Weights of a small GPT-style language model, trained from scratch on English Wikipedia.
Size: width 192, vocabulary 1102.
Architecture: RMSNorm before each block, untied embeddings, normalized queries and keys.
Training: 129M tokens, 3880 steps.
Each number is 500 + 50 x the weight over its row's rms, rounded and kept within 0 to 999. Layers, rows and columns count from 0. Numbers have three digits each. The size before them is the row's rms in percent of the matrix's.

# gate: layer 7 MLP gate, 384x192, rms 0.129, rows 214-259, columns 0-95
# up: layer 7 MLP up, 384x192, rms 0.13, rows 214-259, columns 0-95
# down: layer 7 MLP down (transposed), 384x192, rms 0.0889, rows 214-259, columns 0-95
gate214 104:481579535631417538590402458485544435473498521413510400527511630614504518515489570492439440422533490552587506513464555530434538503464531513481518524534479445526458544524509533457555458473479472489564529585522497528532448390616517411504512390513414460513432487477482556449478523445454523442
up214 104:468469378510470462462457533502478575496514508516481394525472540521590555500500555479587517504570516526528433545467569521534521497538356404453538462475520530485520470441503566599549497472464559440471462445434418480525540539455600580528496480477544464462468419466526502448514416493564479547
down214 105:553499509450517526415542571575439521479525557570470558498524534510457457556458536458504560384517561510515476486525534519478515523460397458482501485454565506612487450501432510364471492592525439473542480514462433487500516557462503590446465504509569486602555503514496454525541527549495551469
gate215 099:397523494467527548547385486537481447490498449454483520452467417546457533471520507461604513377537489444439634546551457407457516546469479497538483543483365502530568488514377491546514474492428514540432492484468548466447451492508442518505518528555460433488567598557475467454492577524485511444
up215 103:444560515469530500542423534520476537490524517610548520475509509443478486456438490552511434573501543535578512541475450502555569541600500512615446455567434498554476552510569548630449433540490558582522467493488509548494566544490490522495484468461497530459437503609446492484457476499464515569
down215 104:566493465497522482485496586553507531515570483539576509599433619512518404529424432490577523444584460471583540451526472586417443407579525601565517484514577520483447518549438464520470530595463531447416586487500430498539471509491500478443490515463545542420517590468528508518430504502456449515
gate216 094:524576442522560595437574495526549481494508525526499505482441535453564514488526509508548538406539563486522498511492444434378485451502561398533528608550497544459439450443469561412382559445446546499599460468613479476502512464520476472512392513392479545424502457632483396443431523524422522508
up216 106:520507613486459490517509511525468534522471482503544488555597560481585557575520482477519469534505428519496572496445479533495645470500530547559393489504575540471518565474486500475550441470464448507520505402499396444472472538412621496568504526520591506476441547511588539539477431523427451452
down216 101:547539436481454554463536462402492520498592457407642437456538368552528599447515490479503408458512454579534479473482494501504434527526496474541448454548443462440517416533473405574478486508630493541442517534563457467517501452573458407433536548565629400463519532484526535507502438498547456513
gate217 100:488539419482472523440546542604466517657529451413450611531547560530566542439530540442462477567549436579414522518548432486572441468522501538518437525533484460473500479519578438469463484512390523586512476510491459502487475529397491468547488517442452575488473488426542501445487524424507664503
up217 101:526480459467441472554450474393611545499521528494501446474560518476501579512584468559439475507442496397480507542553466401552543488497514486575498503490465471599425568458443547516512474571557507622479505615481436570490471570482464379554499494553498507469514580538462535537502440537446468609
down217 107:489515444416525526505550566470439436415607412561534489530536465533522518447542470486526529430505518429463444546493529490481487547525502519507489509497493521456532418515501542553402553582454481553449583529550454526529533482584489589570508555429554449525523549402417523455478609500430484458
gate218 098:563539440520574478422490503583538464499531503560456453487566496469450421546425576493523486495541545573529576472547399379531530471529438475410527527570485409428511645557405556605466533483468584520430553516419497415527558448519532466469498505460457449517423495565555463537496540405499476488
up218 105:514475558520541467496548523538650522561547463581534384538396526425547488484465486474442534403508511557488560515557557438515467625474573493465477385506436524441466532452482523484430504536506552544578429488534477549531550436534436496516493448488490502500428495474465403505572467442524488529
down218 108:417521543483544487446487519595571475535494522479435475463506553440569523540525536483564459521471535469509585488475521577562473477465428441560526566483556544573455554519430559395505558461468515555581468554529483502585571477523444481428453464527466431467503517509499517429468562474484602627
gate219 105:536494514391430523539505538520547536492354510472503534486452576517624436634510530538534476551417421488440445461481502585517389526513473511625571536491435433517382446515483549492490458473491572535607485557452479504493451452416467591469540517571516457484518584534532470547509475495542558525
up219 105:465456450469538413504475519601462458508535497519530526528503420504498505437443449528559500499391507476415493520473528506479527506504452450544523583520525515507481520611468460438494449559504517515464486494526499450471442484462563472472522488554462649414484541538397496505493527523589604550
down219 104:529597445488501503552436594485499529494483504479496537533467569576483489518438455507432495499514433577480559532473481522476571511492476608515484569450538550517550503528511534445454429514525582465457420484483575452524531506507639518469506452529470414527464447593490456459518558524414543500
gate220 099:475489538463552549577510477550490506448558492545539503466496425546527453518503457505456467574517464459469504571488482627462473524554489660507551433454488505578472477495491517592505432548456493532444512523531447452600514546496416525445447428485549604495491496510446538432468461491540498490
up220 100:564497561541563581389449502439559519548633479521478482584535473479463500461464394559481494561499556552565518504439501603503513449556417522486546459429432504469508430450518545529507534438509449555541467496536407532489491495464468551468426474492470527422501426478430552542542534487540470481
down220 101:557549441551564501492503517553440455400518472477517524581404551555544582462450472467526493489522454513516399473527435494520529474449560521382541521503556504482501509456503481527528544447501463541459442514433541550519470528519552580560515515470524513554465469493503505469418569536345541511
gate221 097:554445493488586504527567530446518448520525479523436525567529510562525514426527482549631529534423484548514508414412443579507499563506511540463546453510530571409495418501522521592584567468533471416508506468481496546469519482478435451533559452426576528439512489534483407526468458428486549441
up221 095:477492540496458560598476524444551471498588501496460442417573561484533368590486463498478470526541528585510522497528502553525453467477567553484505504572516587461568479530458542533578537426484488581526437570471557511545551479427485548477529413527525590529498497511584450492547490434500496494
down221 100:413515474564524481515499514595477544481482571536508372455530473538481515417463483556513460524589512556446468510489498548502539489521581469436532566487449497418474512531530492517500446506532452537498479588540491506510367427511439610541456457418481528555438527554588529516550471446495528438
gate222 105:552469431537506526563426501455498520525512598526475447501479632479464581529503457495524479505494539467414544471442520473521589475540510545486444554459475539511463519504490564476474486496459485534456532577571444578593457522441458507441466523510516604459409581643502438526428565527481495514
up222 104:456478488491525417517479574498509490456502583510444553360450564464461450485442534509413449473567478503456392531424451484587475470462495444516539546495495496524504595439469470500596515470620501479554517484532580567477541509546378468389540545518469561591559489561543500478547541476486527459
down222 101:471483461512498474529446533446430462480514523481467454488531547439459458600449462507536500338497464562541490520433514518451557375560516444498479475505451448490478539509478531437603519554456501446597565534470516590512589492489541564563471513471605545588516520503597465496543555572544479430
gate223 093:409329488486542466475558520533481486514523544489602526496455535595517481525440499472542578504456482562491564546494465523457476483460464486520548480457505491540517430472475587507468543545575541494449516507617503423459478556408453545412511514529472464513482550407524517465619505463588534579
up223 096:484530463471592554446503442462499522478480410517555450484471497440536527448606544538469493526552552477519459378526525446402461440387583638571465498541561563499582543461523412501504488555494533547436541528479503589458466453464517526466515485501429510442553412600470604524451527557501399479
down223 097:560438454545521556497455476480519466545471463532563444520405471464530485464453453427527555439501502505573482450433511469508483392542476501553542555502391562528398532535599517432496492405537448491466497508530515512435464523444550596529552467470512469432451502573421471484476426547503539502
gate224 098:470482536466525595509491522539558575448472451452467567449603403479494501476493490507581442496603473485477447445527524583548465554537557534518560513548507491501374520556510580541450501441462476486483527498511425500508553395465517533537587528488557504520591428467481444451485469401561488451
up224 098:510426513516527406439498447476485447549549536508505573554407510407525531611458533384486563450417514514567469457498560536504541536523440531522521469487553419462538437575593507492470516511487532495551475607492559443495376499486486540460432504457454551521475605528521514543595551411535458531
down224 095:477505562482513481461508546536450526508501432613568489585470486479513504510380495451567588421473530519462519508504474582564547453499432528534651484400481525431492514527422532497511510549567465550455567501530495523515503541482556527520575487582440493536509520496611464556521521462424480543
gate225 099:504545544522450630525387439513503452482535532449488474500408552575488557602508435495452528493495483521446539497428548419600461511577461493447488400431443517482412436509529534427562502375617600404496488495448603495467497415463533541424517552483473471567458506549541422465448477536466499541
up225 098:467498511537414490513429551524564460524497512548479506506445485536602447557530506442529500605424506472509488426491524512461467506375460421484448460457559481431519471528483443525470464495534530385477486579532556448510417539550466497484447486484535485472503560501424494530435550565560494502
down225 098:550460462496467456491608481573493462540514578447515500466507525489500461685468449451381533543514485490435535550514563485474490477468481462595485465512486553398513576494530438549487424435560415563491457537540581446446497582488440479586535550563433509497421512477481397538498618452522518453
gate226 096:526524521484551500548568474566455476458456594566497554494471497449601586435449501589469501509452602538507522455489436504479557484477562572512489510473505538355546566500427542539603509504463548463414553471492536443458566550442434383432515504575528415516469431492540587526446540508479364506
up226 098:480490531523537552404588543498556421505461504493525479588477470444572529466568569535527450473488526605479484536526526481484513637516470483504495427573480522511474628484513461540524500509405478514585547559477466478491538491495490476401569515447510541587576541620480542498516506494392512476
down226 099:461489427442567531529447392552501515535564581487588552502554452452460621513513455454535563520536549527473560460540511502642469472415460494474548473506509587419518545437490403421553559445492532490452419469434498508572477494479592526467489457533474546530544486522580493576540520557441453469
gate227 104:482501522543528611550540493483441447576525529558479473490537461586479480543494483553453537549509532429497539458485571520457506497493473452584525556518490532477512462416472468529537494560518453488473574540597468480486638401421522583468559418451536488521561576529598456473568507567532477458
up227 103:471510469535476578507498592513523598453585482545471463486522568494472551384523541484494461512577488472447452467482523439378567511508574393491524446507531549554453573503526439554504475560442450481436581515497538505486498532458572496528452464451575551459517396592525574543548492454422545434
down227 104:598513475516501564501506553486515532519592502580452598493515503562477452464496613536516499469407528512511508555497612528537479537537537547472560444491522521495462537450418497478559495478389452534507515593438566595480533430471551537469477597490493489599577582440421511536479614537533472504
gate228 100:515499477537528593488477470451501452490598490559526478445523544548443435437513489492498474493460505410586542466562454503498455544512491460480504557397503543464544486537536492481542486454539468513508513485521458516477550431560545492530494448460596559479447463617528491515479561578487551523
up228 103:518543469456478543472491443490463496521512540613448513602571466519607567511507443384466485405427518467572455512480530555493500500443484436512538485613539556544451565496444536493451447477557442520413443437580574483530450560516547452505513494608506429513512534455450487478568499437496546516
down228 106:430456516437476443493541475493504480440551432424563514506520380490529425512489525521561501453522545547530489463501491580488511521455499504470464524492518541436437406554491566496474460479507503512509476504521506446459437463470474526456429532582476571531515568436387490401473493600549592418
gate229 099:491530460562477537505501468465459578435479465435445539489476552541517487513556577503360379453422598577516481522539555481506418488544556506509475560459509517574529510557533429561622518555423471506434577469503409454429563538372515515477542583455535511550540628595518504474480512529519468566
up229 102:529481514534468544434431398552486506546446424539528424561461490525459511538550529469407424460575457548467537488485542482567595577393409471436519435544506429510495607532577528441531552521543486563508490555476515426478479405479557412446497581555482455589510471471393502486456516504541503579
down229 102:495514506616489540449433407535481479466469454528474567534416547450450496444471599494537474399539436469505415498476497591462585465470476541435494539540544576504526565523529510509559660565520422542572438577602485517544493529485437504508429560519500374452500537482414453495569552564544505449
gate230 094:411515482500568540478495499522490585463617443420424528455523502542410519412512528467465511403484490491419500505490526513423420545535578531433487435583450503472569448544479361477467512458439495488506519409465542455482502537504532480482542478537493462507463541542510443580523451437472522453
up230 095:491461507554507501410508463431508484527512431516516451473532567507500414482514528414630568499450574481474542484489486476461480484562585479536474498506381407463573578606474566535470551529495491506473445512501532479530525480489565452406503541466443518412495459538531551566420409535447460510
down230 100:520586463423430431555502505427499598510432616481486483423495579508471522546540479554541464346448494547457518502463574443489492485466499424544526405482488496488534498552456476567493505500533411559577554585554480526425581369507463458526461406613475554514489419474532421529471461460440607402
gate231 098:552509422510471564503481474467463454499551564488469466549457478451609460559416529566613486449513491485501439538429445421496473496457528543451576496472532481476608606460543509576561592525541471492484541599565516472539472494514471598523555558495581499530427463504509540464508411393583466473
up231 101:553441470440525575461496527479487532494420583377480534509515580434498476484453440531556504498496551561511510482503479513550502517489494529475548472571519495612444499560536633488568496465660484468511457509444513487504524522511553488524495360425520402512539489491541500524570547480458486563
down231 102:478586579451523465547544532472483456450492570500445446525445501415398631524450541542496539476594457572531534555431568496535488538533411458479488497466443451500536512401530461413605498455481565501488473505496531523483516552628479534447606452474465554445451526538526497538547544491507598493
gate232 107:475465520537540531535455493525542501521556474494531587567476562449579505520490427423438602499483423561533513512520562495484456518464463543430581524483580467488438423450502575460527522474462513445523469431519463529565529463544475451416508462543455476380395584470502547449530472473501473547
up232 100:449559570577475468465492482548564447454509336442589547479608569567516507518554536566405496605509494502569479464451541495571636414478533517496537446410529539514509617527429522537438386415472593482470456461521485492561478430589476476504482457480449508477476530454580530522589558503441482492
down232 102:510523517460452546417563486523417560490531524487523511476447500585484535565516492615527496495401541555452464558530539472443538393529549540529535583427493578526493520483479492493449473560627545494442547467537454476463539407537485526492462585480534531522526476425648510538544438399475508423
gate233 095:536497505479462534511455584518392482467391407430487485554530591483555528449509528478493452500486576576513540549531580466578499491516532548479502584498466535499551483500443434531370541563438501499509460521495489499522470502565528483400491477537487432530542459525594411466486483502598532512
up233 105:519499640567518505514426483490493460578490501408427462550459542579473504543568456516422496632506551562428502542535552564502515463457494487544459475515459534650445462533520435540483524495486554461535460464490399472546462537502501503578511499426507580519559465429479533480543522440423438523
down233 101:443445548441422509382521476491476491512456544519480479456533513520502559541520507496429517445450500566419474435504447503528642602445475523461519452467544537435533560501499461564420381483464518431402474541577427478479490508508544502527545430472556558563514463400438521561565527558464508434
gate234 102:453473598525508528453493467542581575530511539473444544478512477462508474523454501465478557590551527407543502532653477464502506455392469499574413562521490578393465452428482486510527402505474468567519491470452571496488448575518467444544483488550559523446550481588481493521502442466520521543
up234 099:415454562639588442555494528482576487478495491512521513589482512493479501511530545451542597492428439525451478555589428509589573473421511444444440541506550520414505417532455400494476548546503535578617574399513557448529554491493543455486475574474454492449497521504506557428509469402621531477
down234 102:475494456453431552523509439459528461415510514505444503501445508553501415502466528413512520469438487546424436515490571471508499505582553568500409413551539500418581573615492482556475468496487564528506495482515528464413595513503456557640633548471553513477516459435474551483519586588502472539
gate235 103:530547488626440471513459471500480586486548506547417541460498490471555496483487506504458473578439488465472464507544450437543531415492549580427389501500454551468488535527507567510526429550518555438443531539598464451462459564510467507450498490569493510457457537555419513474575462344593481486
up235 100:545459468502545548535522484474486511513445523492569383453489445425512492509486535448588537445539458516498517521455573408497484486460449430470465452529540501476552536545464513376562457534501438561556566512532588504526543513476506533489469470457496514490557472504573402473475545592493454496
down235 098:546412482480477578513405487496425399441499546507567511512415524435528501461402530489405443557521483514544557489453405570447506407428574517501562532467457431540491476461508542513503572449470406518555511563399481514424502540475438475492372447432507521491457496407491502515553460477472517533
gate236 098:469547516562500471437505539537558515556638487484506614524496518560547495497505579458475512549497577358520516467579517430397435458482530543529497439432576480515423532444576448539576364649490541523511432483516489522472481494471484553442439556561561555422521451530442441441415494457568547453
up236 101:509419581544428512474535440424503406566459554502471425473474481537551532502433542472562559447502522455477464645466502449542531552527575543464513480550503506438483480525465509459449436580522512445458484522449467516511516584563482499514515479554469532480614688521558481460528615523547483386
down236 104:538620520582439492592433526615446533435559493512545437520513431452542507497412510525473527541489475548558520485599563494520457463472545512517472439499497563544459467566512497511496500492461520495459470509485485494500589521539511568524492504513485572548519561499593444493496484478563529463
gate237 105:560458426599548509448465483451424473592460519626428449491453401499523474485377543430440503449487550435493526587444364522480523467536577600504514425514499531514479477406536446496493596560575493522557513436542555424520534507499452459507534497461422536458550477512489487466484495499432519523
up237 095:566561408527552506492469494451420487468467520512647536443567528486493590488551491469504477442487523499504470396498420521448529509528536471514497496413529426496515628499460528517538475434440600533387496390432500485420507598532599535484511498489458357423527464519508483536453460517524451542
down237 096:485453564452548536474478457504468584455520470506477472585507467474503539532536458496521416463525476446497551458459534463528507497544557589517414531425523505614391427412545538464493515489488586514522520456451571484496520570467512491393450470497480479601366528493503541509466478491575507442
gate238 101:576507480575466486458590568590481559469398542528462515546422626513506549506438476425524517491526445483442486505524469553516457582441599431502455502518402500609506502466471487597513490481561560434513471574494540475448539503574439489569481568522506485439538561491531423447484441459480478454
up238 101:512568411492595507506606540438488496519411505590541479404516496579435424500501486537590484466563570459531522521522508522515503461491503544536556518508493562488530434509570566447493589441536581532487460533475446509507490456513514489511472472614499515520454493438510492510471497522565569427
down238 103:523495480576525443545530452487477409504585501568531403530434617463441453436486554467393457421499537473460482484613563556522494367451554440563539518524474444447489510516543487555569491539575489513541467462401556392473476497511517517516478446541464537497507518508517539495508482571504404462
gate239 102:453555451533582455385437546471431508520492475457532568427550516470498584535524479470559531392489566547526525512467527555508485461501462496477453543492508528470506499478433502540439488530514502465541527457552504490625417528554502507494453459359528479534514537477510438438565538462483558484
up239 098:460479542444580539440556542493452467524540506569492443494506521415514495494511443544486469461532501494428502502409503524499543519541539562478479507554471386493468485384478499488498497575396519553414562432449533502605498402458497506500531544476539551444454442455509458457572525473501474404
down239 105:505526458513553485523493470448491551510465527532527445495531555453473499460528427433501462468589478546516488538490525472469568467552478467450556518523512436563502506556472437493586508502490471520515492512548498470496507432519594516495470517531432560439508519613613469506554524530448464507
gate240 102:488540535528412470514410516529422492523396411549564483480446508431507437493419479519633473510493474556548466477570451585466418507569568532468497419489517593450469506526538424460551549536476457550505482463444566500489531531494463504471562535442458499551550459497496516455529564454484526467
up240 094:481557616545436492507465470581448501439413511498538518478559520525465519632499555574511461466458531517558442508461490480523434472534487559466553560535554546511469645471457481449531478485551479464604474432532476538531575522490599535508542514555529444426527462492552505555439445472503491544
down240 092:477529555528544481562411444567485535527582531479471502521570401601524509491516517475452599484469583569512412471484612466499548551453537525499527476461442457452467478527417519425518610501440486574515508444500524465535500523493502523551545533588524449567553514463548507557505500498437477466
gate241 102:469515529546451550525488526364508583532481558488536427437553528504513552412567451420530475493501450533548480575547503511416386448537643515551353486495515519413407511555553495520454586557449545491512524463529494485474544515424515391526514554546492540498524538521441478469483511478577512494
up241 106:557463453458434493520555405563469509491488499398463483495506427493594475461466521536469426568534520419434579564625482510546493475499540533545547407519398538486517574478480479420458533541442520500473494481485427446577457434528436505558506397519536502418506419555552497408580594585560535581
down241 102:530492510411526504493572505511500470488496511489498533503380482508483522573422525553516519454472459487502529553492505451435492548527397369562525486465447508557484553498446543490541566364473497446472514469502495455466510506502610576553568585388518402452498419554569527516485501460451345541
gate242 099:545559450526473491506589473524563496507482479578443566517539519493523469504587502550477510529561454478431586447590435551428501410397437547473499514536449497489595478490484553508438455529496446565516470533689512578492374485483552577490490495517560516495510505563491513474501448462521464529
up242 097:414466488590404443436497421503463483482535516514551501497530573592520470514549539458459480459464540516458477502477494419400433537551524627401545454537517409525441511558578521475504546472557588558462526463523512592561451429491469446487496478467449502535470423584442495527498327418542482502
down242 098:485476496507541492379465503403544428486524489448537491474429491491542473490525488535497592563502453507358445540502393511545521500488521512621596501478519485438438480499564517504508465434551545530542512571560566467442425446483556494503509505534499508455523525512447448548483502557550475438
gate243 102:455456455425435535522565540423456496509493597468580512486431593504497402374484476581497483521429491515604413455466476540522494520484533509512468511519484472526478486465482475495516501537444506456526533516512416493532535440378567556537539541402483562433507578480492556600515521538609457478
up243 100:483444549574477518430457408506454509479478509428563492454441535482537507540462481574483483444479487538504540487428533521478532376504552473431529457492520488533416515511510603516503559574532525426536490529417511546467490534513540513403551599480501572551494495517403492524538410559488505539
down243 102:445467523606478433491443467591550535509548545471462462505442508521500495548496542590455535405548495520471527480382556500526589420596507513443518472517423441472443437570468618410548481482568510447500447492521523464479421558560461487548485414482446500478463521543512484526485451606522494456
gate244 100:396562440555505523558419487376448358467432635451412522491546639455532524506547478564571536491483544547538428417486561490474492537480464492439519437542512527499500452484474507442535527452553571382461442404578441564508517568556508529580478456459500423493495542538498448475491507507488485472
up244 098:514515576495535478601479530425540450545466498536422496464458580432571372408485379491574473454508525448424529432526545452498397489498503492512550539463546512434503520494532498499520517445522433399500444506551429566509524575478494496507467469450521487474516432533559469443528508476493496464
down244 100:499534494499550562490556491447440466540478500499485488554498547486424539423571496410505448492510490519565473498528580401488390414344455495577585448451501455432585512517567521511537464482419552501496500457493477502445487538455495493448528551504506476468487470470459493457527489519439598455
gate245 101:473571408501547515527497587509494466464464454442626517427590427412564464545325520506553488537459611568483533468517409411493477566596504531484480506503407510551486526557488502484530505496566573516487441449500485478444470487503558551528507524458397462526577478507509470487510516526485572508
up245 101:490550487470555492572519549537469569570484492421582558508504388443509460517503517514561468479494564515587468519488520436472577496548519465414583466443502466505488557542545505517470535529563434544503465422403474430515551505440486557520427540446463550483578383430581545526523569412432498419
down245 100:479522426531571509500581564396560538471472461466440481511445546421514442476521491507461449583539549521445533481424488485445404477470473498476521449495536576471468458555387505570509424492522463452608413504580447541468530539535493568452499462441507460560563515593487528505430617435481515511
gate246 106:544464518607546511543453441465482449412452570481526489455452539510455538451530523511529549511518508457549533594491538506511428486513510540492496415463517538428494486515548455541550544607432485391480503565472383604543528453549465512521658537508539407615542442481426441473465533597495488427
up246 105:540471536550441477547538492462507549403529519498556483430412551487451552465590547548468532563518489535569475493541417493545525433499472612423467582501517468580464474497443576423467551560570439525516564538510397439532477529457559466560505470446539488509472508522481410591522501533524540489
down246 105:567544545596465465455484543545550556513463492497527484448507445569530492476461472505540514592444521550499584543533487529497462526397528469571562451467567446390422486488424553514551471486467530510564521508441493528504514501477497442408540548537580518560445451551564501527561418579585458500
gate247 100:457449460486506556516502537436397496450489467471423499462527541513447580518472516493420583435489497540521629562467416461455518497456448556486526502510476548479428435546514441512484463533473436463489410584512463588478532500472534347531492475426567516476509566509459524467559528459485531600
up247 097:561500578421394475574472483440545425515508458452514535510544485421569531565520505561481402476401483431510440550535476503562467491498523475483547457537438616507406576581489551536415556463495564469517623544563456517466466507599503427588546538452572467535627486513487512498486511518397483494
down247 102:481459413467507523532555549492472440579568486464463588481477481448517543513518460587351476552533471435546482472562458515495542527488568458547577504558431498397478404489475498367477419488473509572441472584557430523443509505433549603445461509486512444451470474475447559528460431526558419550
gate248 104:476555589467524524368452532468504490564554462617497472449435518532554444525474468546496527427485504607550558529461508516436560569465441508509551480538511578534590474548460507536533509486514420495518519415464510477421472471515633495513483461576509479540545492475502523472476543382481577551
up248 102:443624553489433575428525458502521429474549496530453436616502503549541461460516460538487507502439549513435419433465408496533529522483510559463539508449423481388528473534477494597571502458492511504530489483566499433475487491482519525553509439544473421501494588538589427501456533472507525594
down248 102:593476536486563482572405513455529493497576516470539585557464503534520476490498502470571442388466516481474531531463478505476495524574521505562486503577495498590480400491461480514519470462549515342584506554474516659557545574566524479512538568502494555497601546481591429593540544552465487554
gate249 104:552419559528570530491511537418589529475447497492472434528360500487465486568448476543528504462511545406529468493483467586516490529474415542560555411508435540523482485535527521541566492458513502486541534482530506453446462452513454490528547421537528595609475509486511505512517415426632518529
up249 097:540420510577542564486512489397535443553485465581455574515429469527493463571510558565545531420446507458482555474523553474534503572527572477538465550438475465551479524481529528519554572583464540534514421545565456555462480504499498472417467480452548483490502523401513486490564505557561534495
down249 100:446448609526540560518553486430488446575469498487452456542494490482502592474508508500529588430528525491508531555509484567535520485464537523474551465483530515550358544508407518533469550533425556581464438520520468472497421392502575441527489527541456486409508494562464499510527439393392568531
gate250 100:525533474495510437493550486516432472531476520402502472500516592472501539515566414550526520493496486410630567476441468510459407522529442477512528658440438512549504410585551452506484576524523439468510409403570478542366438448562557437547529433458512493527535457529447503528571518483600514521
up250 097:512561524505584555453556477622445451527546474512535476447548511392536528541542462506445466571508548549478558500406522497548581432472550459514514498619520452483459474494463552440497542501525543512606458507432449543431415476461456476596465597581464527411518497510437561531505517431496498513
down250 096:462518445558514492489438515498519534512547484511487455518375578459566482473464538437572477516529466531510501443498431438481533528531462571550529579451543553507498576454533428493581527482495517491477469589524464564529468645493464534576535455533520567420539510495511439514477459513513500501
gate251 097:521479434540480568516496597457538526537371464556550554409531444480518478428439452478584530477428410474549500518544465494479501604482519508534450491530550510520483519556466468498406479452447417549473455530513523552482531539535615526577524465472579466517547559518532540517447467549467566377
up251 104:411464431542565519445533510447511518506520511507511521489494453536503575560531538537487556494503543394523513434486499465529464474545527480476570452553505415401529390443556543501525525519466448453570551443500558484500527492465447462490486497500374548501429486595472565397516465482500388588
down251 101:517362534559453558498474512456511463472494457554491462409535508460548536441443588515461497491474555449467500423482439477452398412559555485399437572418527530487504569455572533548554512497550576502485549522515549448513431448413526535483515496561500455604483485565502512504487510481500540473
gate252 095:611501494494484487458467446517427507502481466455520458493500584490508536445519470576576496569452526573457552526568525451529509502479471483432551459456472561497473433500441509507491508444537495509531403471491485449536547570426531467529447511548485548589496532510538550532448441508439517551
up252 095:482547491557581562495573514606530455527448544461448456472540438471581559434499587550442567531457543510497459462479476508423463550560425535501475440503490564479565518500531434441512505478625368482521488517564622533478459469462531537495526512548410573476546525469543480486526525502506608477
down252 093:432487542507492543506519418528494528527485515488435551472408500479545564475461484484495566529520523504463516505507481492579424492564342478488480486511473553474580543541436480496490475458580404535544450514586518600466508506506568534495491530419484511613525499417468525498525517429458497588
gate253 098:457477531481523532560433563523539458479566518515491400505557373536583537580447486413514486473509544535537534472496526579483506502515546441593544545508548475555507474469538470490576498496505529473516507496619415459498525468510497538473560511578533490460460394546477499524555478514511575529
up253 098:444528520554472562498449504581490563469571545492427510498582569490438472498519475463516532405465485469476564587507493486491508636447510439553460440513497622499536469444470567502535510482463520522504453474516411584478387457538485549432460465557537582524503457490481457391444559502437541521
down253 099:445513485501421484534599487439453511483528484546556391445417540467455455527452463544502557498558558513469472489393549495559526513504508492478526632442522598509357514473509491538462428517536513575461414515440587532507537587493502557407534519461508494455555479455522491532522484517557521524
gate254 104:400494483469473582480553525545457513581428437429556512407522600521542558447558514483470526551509481467506469546536530530517388499574472482438491528468461568480617518515548519532565503496486509418469490416441518436574548484472468476384482533503450565475459507514427557407558619482444530551
up254 096:530569557409526428561427522511462591576498502522510614544505556430518518468502481491479542535484602507570415491477448464502485406400532507501511487559505423504545505538569540534508588397489431534532473541626518458491510491500462468574493471464628521466501486500516533518483588516532507562
down254 098:481619544493509492562456518477529563570490480469555569557489544524521388505456447546455497509489524504460549520518516520505546527604496512413513530538571531576458529493418431517484484516516595547492472479536395609474561381516472498469550534553516493504567533441464570592425419490510580475
gate255 097:449541566519501473435468571460504659528495603438546412464499377562467512606473573542511468444539517537508463549467537629542440499559515440521564537459573467507514585515495489494515471488506524537553496542528475510519435476449550471507513421463572534479501535493540611441438429431568525460
up255 100:674516500540545547461427513506589479585548509539553517544498573431497535488493432429460529502535518441566467462487462439465534510537479592518439524552429510490531453478466535539453655528496581593466546441507555496551506545487492462567498582492556552573474491509447484501465528501452438403
down255 094:588431513399450439508504492509442599446518492543565449467533528540534518523480481422452528565447543501493446384526493455413570423454573545438585472466481516470552450468452505577509511518474503380512605536574468465460599496539447517476439439567467448456564476581502500582519525626524433445
gate256 099:464526444532457540544609490484499492458406410483539493475525458566559478478541564453429604368444498520502539527555467502547441468492480544424373465481542467495506523521485566488421473415561439509482450507405516520473506428560522468469538485495460466497504425395533471525435460480453446491
up256 104:425597598501449443537481507429448570525529484485568462541528410494565441509437470458552440586494511584566475529481517467476493459499401428564530501615409497437480557483492595462491393508549460399567459519457500496555420464485404575540572471516501526581469559471515420487559542565531479437
down256 104:561542388406527459534486502523499525486524466475512475581431459525485529560502489434579483516410546524482521508515552527517481609481513549548448488533470612502431528486512516484535543443523536440484440499590559525573538469495492506478395540484474612454534529515518493551499552478509469500
gate257 101:514425556570547522525538479596466505518486408426461513490450471491482535508472534491625602517456612441547545484490501513459465425520505538444429465565473599541460571484522435591520466495606504469550548495541568458444544456565519490589545545490453529493492544488482477404525509508407544513
up257 100:502546508524457461539506538515449548418477477514503460506550470484492556549533468513591464486513529467397543618442518524436555498556478519526471460491447527444493546594430445494513463578572489533503519455498469517440487529418639480461482460593514475559457554580532527534420500608484487499
down257 096:629495484656477512538559444542494450473462467558516430493504552464462520420544472481571535533513492491541480510539441475550474509475443461444519556524502454509476455452486475542448380499477461577583499469537499520535486589540414439526544569542598475494447566385444652456488520554548445512
gate258 095:519494570634503471481504465560436537481534448459511530531504472461548555507468563553473468544481551529544436468512518523494443420422456395478439548434515381493524598501496498559429502591474482511469487440499446466478426462540535472484433437347458567495563495607461434468435528449413475424
up258 096:475479484561427490458475425391477481582463490585468541456453535534556450576397451508457493476506551615497462465487492468527454457484548419462465537536509557567552585511492480466485595520502440537467545457498423463433480523518465474580517602530515420459396536414583558535469564564527494504
down258 095:462443425386548462410476496431477487474562467531464444455582420501556408390549490393487526457560535503514503525577544541546377487551559520527497479524528473478464456541506490401469463573460518615479542451526601523481478420552546394529449400529528492468473447503462500406514534558563386485
gate259 099:469517513498461495505409465484540508493449637557424482458428510545500401484549477518626493518537573541472403446394550540506581505481538558498517454400522541529647567513480457466608464534457432482535511508507471530538522507483560589536561618508519568475493509523437534452496508408554474463
up259 104:567557486517421479444507487592577536496446559475519473413398604488490463437505431508589566495521583477499551469546479586527536465518489520468470409457454465619478461521418509476542424500510513487439517499522502557480619468462430481495504516512577456481495508489484455444540571463489497506
down259 101:542464447519563438477555519489536543457425473440388483513520496433382515443534532470477532535537490379608472494556466550494519517553507466424375519448490428530548526436539439642518386495450532477521460549458593441442468523531436491491493541517519621528513446500415514484446537492561472407